{
  "num_hidden_layers": 12,
  "hidden_size": 128,
  "num_attention_heads": 2,
  "num_key_value_heads": 1,
  "head_dim": 64,
  "intermediate_size": 512,
  "vocab_size": 5274,
  "hidden_act": "tanh_gelu",
  "norm": "rmsnorm",
  "norm_place": "pre",
  "norm_eps": 1e-05,
  "positions": "learned",
  "qk_norm": false,
  "attn_scale": 0.125,
  "bias": "all",
  "tie_word_embeddings": true,
  "parallel_block": false,
  "init": "uniform",
  "init_std_qkv": 0.0406,
  "init_std_o": 0.0406,
  "init_std_up": 0.0406,
  "init_std_down": 0.0,
  "optimizer": "soap_variant",
  "learning_rate": 0.0075,
  "beta1": 0.95,
  "beta2": 0.99,
  "weight_decay": 0.032,
  "lr_head": 0.00487,
  "warmup_steps": 200,
  "schedule": "wsd",
  "decay_fraction": 0.719,
  "decay_shape": "linear",
  "final_lr_fraction": 0.0,
  "batch_tokens": 32768,
  "max_seq_len": 1024,
  "doc_mask": false,
  "z_loss": 1e-05,
  "train_tokens": 157800000,
  "max_steps": 4816,
  "dataset": "wikipedia_en"
}
Each number is 500 + 50 x the weight over its row's rms, rounded and kept within 0 to 999. Layers, rows and columns count from 0. Numbers have three digits each. The size before them is the row's rms in percent of the matrix's.

# layer 3 MLP up, 512x128, rms 0.272, rows 144-239, columns 64-95
093:517454519531544475440497431521533537542435484452561502552575508446516579553471464541536578479445
088:433593511509487608533430472517391537439481553485498480550547557491434498477578470452565474490439
122:403467529454446449377444542541620482501379492566524413403505527481523512515564513549468505492454
104:437452513517639366512483543511503526605465445519452424572494385505615481406495455491503434445521
097:519512519466503504475522447482507495454539541549514440487539528556513533480476541583486457524542
089:447492411483545483530354512427536446625500460508488495585516541533505508541522469451503492483507
101:525554451461441564540550438478533585631494510536487443555535528543468587478562477507459571531490
103:571503417417480509511439533526532490512281492590510441507464474486507471597521492562436552542492
103:586530566457537493504527432431525466562493503465548595568587374482479476518519449530557514471433
088:439513485594464505476436521558551497510502458462474457547541420424528527493446436497366481547610
090:496454427413505479448534468517505527496511398523478473474465459431389455576515534526415478461557
099:556514535567425610458451438461495450515478455436480448513553571498531558521533458524508475482459
111:547419525460435589499544522496441616554573481473493488564586550476518477493480549600470463467481
116:489481524521517577571464518496424552561510571492486505586491518463464425436453417442414420524520
108:536440536581433503447480400555457508542474448544501435552565406518539460504471380484492612482435
090:512497515395557500517454385572550501445507503536538549485461557469494484520572487554529531527477
082:503556501486544415547529532471594379442498515514584533539457594508443502355499468522546506485528
088:554496451522508536525402494567551415447513512526553453485508418527520449567512539507572470468552
091:483491461407494562371460437435576528467512504550436453485462521519508511572501557532497511438475
084:508538540488494477442619471542552552486425536480550482457519482490549500469493540519451494450587
105:509540550525439518457425468534441427416555487487549491493491411537509499470545485587389575477566
094:586449510428509539579511545549604652465528487513439549473579589489442451478456480499452574421423
125:480533510493489471508424530474516500481506596420476522535470516430447587462342471612555392508423
105:429469523473517524513394571567575632571488538481524469549511520491523536525421509552429464487436
142:485399498523476527454454368613487480518566486539540513391569501483518530497449444556453587534508
095:427538570472550425467500596516569410375499462518529482471484422506387535482436373491476466560570
100:568462452508450547503440570550432454534549534487565492489511546493504556473538498538446491555593
094:482444408424529500512446531581528468574509473478473575454508470487512520480486439511651488480554
094:501491486568448520586502523452549517587685551406528513522593535455510497521513422526494507498512
103:456467474614514481548510459499590578562481438453495562562513434555483535461438494458475540572508
092:544443621462512498548461459542439514478514561460556562451473437526472458427462436493553553431468
091:527485481501559586536560568471473459529500431551596532539488521543517483612494477545545482496489
109:639467509447537524471557515542497535428497591514457499454490475581499512538550441594514511465410
108:479444541413535464489528503630503472531470626465498494428514558627460499633521510490451560562511
120:620530525500398489602613553500482525535454490466509410547494549466550462495524567574518436451438
084:561516505484453519452516503482561561525634573474512436547441630549471452440559470483423525465561
118:506400510466512570498447517520585565575458478526479530453550513551403425489504444471399486458490
092:550460538426536517465472544522428529519524607471462511496567576433536492470577544555423453479543
091:482371534547583488542599458501495441467590445543548446508491419496534559441407475573508476542439
080:463511593460559465510562467429572636562433543453492449544558547563434488489511522518472472482489
101:466480485550507496400462401461627475506509512428472592448548507518454524479516456527562513531491
091:509520457452438568629429542474579530504495524506472517540512528501518535468491498560510540529553
122:463553487549513559464481589563424565431459521503515528590494541448537420519456456468546551533505
119:533392581483434513544580529575523536505453517478516567552452564501490559537528478499498503496500
107:519449486531548438510532534530461540450428494518571423476524518506472465506476487511465460554555
097:496381532495518492499500475590591469471585610484442481506557551545444522511500513599565434509530
091:541493526472600492540505621543531540483472448462429553467426493411507461519438496414558607444445
095:485537595543440473485518492423455533451524437545478479426490599504457478432577516473505579440608
114:521524489522427546491345572411521496505583507509541468501435547479502426510487429553535513505515
089:594470474480449540549467450523493585481498416470566467510517527584532520595518554462537450532551
094:467528542548516505531532470499535585575519493458571465541673480444507514466512482502452521445587
083:414482494438513594585509518558505537431512443499556560426570546523613443525502450447505538545485
103:568535531480498529597463546585593508482559502451487447506522487480496541489485412470368442563480
103:437533519566553517559404465489470357415436502435446553492484458402514465491441599555548455511525
106:506517513550544542450489556443463477428534583524528555495632486419495528501399377545470408503499
091:542542520498496567451586483471581485562558487480479553566505639593448530600584576472540540512470
093:539460483453550511478414568476540553543468492450414506594585482447552461445497568514517529488599
090:498525502509480507497513543421464446564448494499560473562478494390476527470518524460504467503554
114:462535546498530463506459456412581488559466568501512446506501506398475492573510530553497552442486
096:527521550583492528439557505583504531501536355530472488562468452474507430451507598503492482472534
104:406543549446483531469383575478509464548533489570429488423518520453483404554553450533554478573543
067:480509492499563498464444469479572535500455579443585474502448572573513565504467522564508483499461
107:584493588491536642484515468541521535548553500447503579483501558434545533527520497564488516485513
103:511517470477507435460492569572507488550492566547507486488581540520468602555495547519626443487556
093:522390419449459507505491583520569550553502502464514499528581452478506473469517560443637466561521
089:565587486522422457511508546485519468509444561471499544534416462499521514468345459501457526588500
093:583443453499476527476491488512477556456567445462442493553410572547527520628527520568628490484496
113:452492486563612463484462439510506506524444501537557582582486503464525452487567558467520560504463
097:548518529591594537600454558511490573453499503476497491549509451460523454531506513498548551466546
115:457505483480513541513411467483462456491553448480399479532538571456529537516460474569495422478488
086:474490485418521529506465357592441493427504534553552576552593536580500561540525498546580485560527
100:470515482461500463481482536508541478465546512470526523520444558540466459470425451528543539557524
102:458563499560560517500456468516550562565484474554498536524486460407500516435437466487492419530448
100:560509475590378653487499509422452575538428553458508475452461613539464502500506509537498602536562
110:494450457541436622428410534448421530561504516492503532467575536403454563547664593454497469494479
119:429514489517559451495597492494509567529425534506497469569524534502500484479496486528511521475407
100:486434400374500459537500454623497548460510532473420611499507534380564600486438518554625509451449
098:525446465547537463592410495524590535471535519519570532531511530523462463576480488487460448467437
093:509443487486461479445515395581443485636487578498476529487552588429549467510474492601600567473515
101:495469453532471538519500482496497497440602362556578409428511505442476553506455561475510543440529
098:468469486581489492528505420476421457474553460459470604482499550578516571500561532490509574541528
113:510584345502560454476516465480423451498495596460478509539504604484457448366525618487598574548446
073:511398480540432477564541527415503565567496471429443485507497459367548434485482484478506577483435
103:604428451505446542559524518542575615467500506429513533400539545600503512618464441507548568468451
109:567439527419506493600543465528437515503432424521567510559597546398469533535540445456470530451478
097:465429558506507496468479459511501541571564403553494479408523599515532532543511448520576485533528
099:578523520517507474510493454555511526599497447512530591510519495525456530573441409480472485498504
133:519514504453515564535422479478553508475581451541479489458595511527454496434485422581430445521529
102:536618443499496484461538474416509563461486495436571530576545516459476468523530488600439544448579
096:538563549507480525469414556460712425513519521470495431609545456516477542513433449518366513542432
077:468597457508536593529436510469541554469452475411556540548531511452458535489536452516518524491514
099:420410520547547459464439540526516372458534517514494619509437602585487554543453435521493519486550
090:494560475514521462421477584528513600504502521439533568505462548513468522562520480484591488470469
092:430525456518556529482565524424461551422464514491525532422507560507494534428495485542521442497421
099:425515506508518601553459443485593590527505382477544634470497517498486400490513504534463474521432
091:510465549424550571513480546523552616512453433372414529463520502543542440479453436565406554473543
# layer 3 MLP down (transposed), 512x128, rms 0.232, rows 144-239, columns 64-95
109:570455432481452517532476445514507498464553455530507502490437491450515447518494492564543497442481
105:583442457496492492517590560622557454479476496494485495494510487553523555492424532502494510506477
122:483509467493514437543501493567558464535479529534409524449495467519480510519536451478259514532444
091:486564523451506501532551518432511511507446522491501400530479487419569562527563453529527604460497
082:568487526492464476465536484550402461447443520566416482504541567454563565460480498374482441526498
090:476589540489478477536467492458495486558380610454470451456510472589569553534516527532478485529524
113:511540428510429584398489529525516423393477408529511425458442541559441533508523515389512512508477
115:531640375371473501482499514501626439506433532472413556524518373515538423544573476492566469532472
096:501488489375456466496458415503495452450518573523598488431537472431483511485491528492548564505379
097:440494516579526603545535445427493543353553488477497458518459527518414502525586546506478544430522
070:500551536502473454495533483587436494581487495501470416484548431574453487554477492436462357521482
089:485482419521587409433625508436562408567480518523496556539441435554507530506519464498541506563550
091:439523490432529447572611505458467549449459471507518497529514414507518550593569514469525493492607
100:472536415594556404469446403465460437504522474531560514472416538417486513409426484455534495516490
106:482564455491454546523526508566489516375501566527533442568483453447507513523464476460457474481471
084:525502542580423457531568540523471572538460579510491375528469506542449467462550458487404459573484
083:407546545526480384539515491553542382528344490568536506569503459424458476548533553504546478510565
074:501505399537441484601518571495546484558475518502549414456411433527508513503481509453501461507357
109:580549512465469442502512502502469481522517569445423572503509477499442448514593469426461441474513
076:478523511475554512419449572497409527475472598451431474473563559541469467512486477499441475459388
118:607482476511482487541514569512483528531477483615492467383504498499601503485472541313487549485488
082:527419505488471408523529457538414509457484486459569564560524397560421555485493567422456553509467
124:510502535419520475494428527456524435459337595509459612465448545474499539404504605511508499547504
118:518475467548557474480626486542509501558508514481568560601462450589459466529554567559570385542434
124:416523568516496578558431539438514599593490421521522494501534435542526477539577454520401471535529
107:577527526498447493623524506520485546534559441475491560498530540475493454555467526498503577461459
112:521386431572499512513545584429504570528546501561576595537427456483448475429569490489450522497527
096:434494377487466571574469511529573504542526540528465415448413469395458523414623563395563376520469
093:543450544555566461531515418535519481458504548571444493500538568547609446489562454437602488497486
112:495501558495523438546496461462410537465498469544531446474480684516503461471558456490518475480541
089:487513522493633550487528426507485450413544504472436476469555524512576526540445466553586529509489
083:535480453462483429586507507495474455483460434490523537463518419524572497516559497377572488486449
114:507498487448539458503406462448548501459474569476540465529496440583514380522525501407435415480471
099:523428434493518559534521491494556383527572518531558404442490503575421504457476526467566496454465
115:591452489518425533383430493438500493434585483577580512499456480479462517508477431399469546563471
100:487459526551487519542442402596681593515525535380426515383523495425539539486473478454518535458428
087:530419543564545425564532393482487436442444527597549555435476443414402510568510515363536529438455
094:510483565489444598553518564477505472421551599439513381427583430498521442477582544540454580569473
084:518520490502425400516455416506450600550449588484525448532543501523475613467580428508534496572428
093:518423580519477508452439418587519466493516514531505556468465533483563480486508495548492490485485
097:467515509621439473555467572443532558488430564526520425438454523492525543567542591371568564466469
107:497435496563514469503484511565452440471416509619525549484517540511548505475502571475424517455490
109:461558557514522516562430522536430454490582560581466532569529471497466505468621416392518450600391
087:472505461467565539476514509452554473486570454529472621485545489564486497454514443576519457580556
120:492452544583541550509499419552478484481451407535408519529547439443523440511443477506475560509564
088:477474527553451476508585417462522433469465506462503554519529527630473533531551492492533443575467
096:517503576402534443495530514569589567446424503447424494476480587488550459476528457469452518511429
083:454551475544559493549526502461501538514444541437490430465579521453456557541526494512593442449465
115:517528439488503452605411485505480503488529518595476553524513565516488596443568530461460372555485
139:519519552534502531386543449500453434539505567508491505502511496375497473468480401463483568507513
118:537492550547536521421496520551542440500407590489476437503436531451527532525494526633485434504441
103:588456511530491537501501608453543418489529569547485375540524491531394513518486501545496384526516
088:464475407411527507488547510583487435489462475519513568436500447404559528475560413496491558461426
080:610578534508464518572488538502545557509553538540445451519402453530441516532550439507435427546441
095:542515566509489491524521562479539550461466461490529466483597485447529568455445507409516540478468
078:465449610544471500516501446496409598424478517465529497522486511535536429476374462433509476599425
102:493513444472517521475517451479465472452574474469563612512502508534456510467407604457550474446430
105:464512531497337470393462513565497537447546564456483512482578567542453543548547412511449547499490
110:521478499534417613475496531512470546543515585540542534421508604499430507569470499459487507537496
095:501542427502553446533465461509464485480438542487473527400452420508566496525476550530534482435475
101:455677474467500478485463539519589424471446379467494551475442451555513499520647528528506457513535
067:552527474481512463434448498501449515569481508457442511514563459580503497584446517546517617559469
092:439428506497483510574577518513545505499459489528453492432502527627570506498427449562465484537447
110:510506486517475403554560530536523498494522568486579513503491401553526447555539477476487449555456
088:502486499497456557453511476559391531466496416448526527478560562483493577561550477574494589465494
106:511469484413531538579575406596460594483528439571535428415448510532471468493467483493505523531609
091:600565511548447530542490498490556602468453515572494460515438533580528486504551385562497430555505
107:526486482462521432493461542480507526540595437495543556549514430428463583578456557518437527456491
109:516477415492556424558484561542541500434590461527458471494449484534441494565464567574568429521575
107:439531570468471539528533566475502595640451416507461476543495420539565481491522450553470429515476
072:533559559470380448598535535532463527503456495481548450536498493558542509447404512441516458554438
086:464527516539478493555523493533485490511507560517532428496448535512535549545558525427557587591448
099:455525503428477434502520507484536399461429540401472420543493521586510518506529534454544472493440
106:480441478565484471549553560497540517555536469563528576506448458503546456618483505593481553492519
103:486531463514507485516490481482436418442504490544498571484588478558471410502461470480519518458513
117:499501524478476567557567601412512559539484507483461382466461441522539334554478518459467416533516
092:553536472552444563436573609611517426541452522503555477517512480444529529474491493502391571504477
100:451448447519551490505552521555501497504513524534592432490533480467451471489438476552502551466460
120:444458533470458543519509509511566584498490459462406431504486475545491474468539547498486596455469
096:453569466530577504487504485458466499471367502560458486492504492493542552505520464614484563522462
118:415504501489460571471508444503549527557531433571564553490524452484556507540522543579547582502515
086:476496483488525513536484393541451527540352457496423420487506502435545546491509473453447493553476
082:538510423497438543433428544532401497511550578556433567426466490442428554444534421425556358519454
087:488494470511443438525551449540564536525518428531484465451523451590534542503569515508564526515526
089:556533446449441515509476533448439428542441417658514532479515502510499476496488530502496530423452
101:539550473499487591495460550481557538531526471511509474475475498385470493526459501429519468463529
097:418433515559546500509409457538481489564473487606477505445520419569534493503551457466460548570541
098:503485397484501658599536438453466416461494522556537577538452500464525567442559521496500451516457
115:436510458530499552468491494485518461535416581442464571488598468512514529490487406475489434441516
105:440484443499377515420502525546574532519593528497462555417407556442472482460438563472469450454440
096:437483575403512452455518516433375541495539462627434475482505411561571614438465442465465459454474
084:498500511481506529529474571527509481527523542502500463513531443484488444474611455430512545482389
087:477421446472432507567536513415433460493403569492461623508510526530422499501537545430467484533435
089:429500424454492493475550524549453533505550529433490509423487443428477496603508482577493462627498
106:471471523602523531577484442516539537448423590536502475544501489545464434510496546525455464515559
086:506511534465469388515547468585496434444489492500450490456488448508490524556604520445580522599434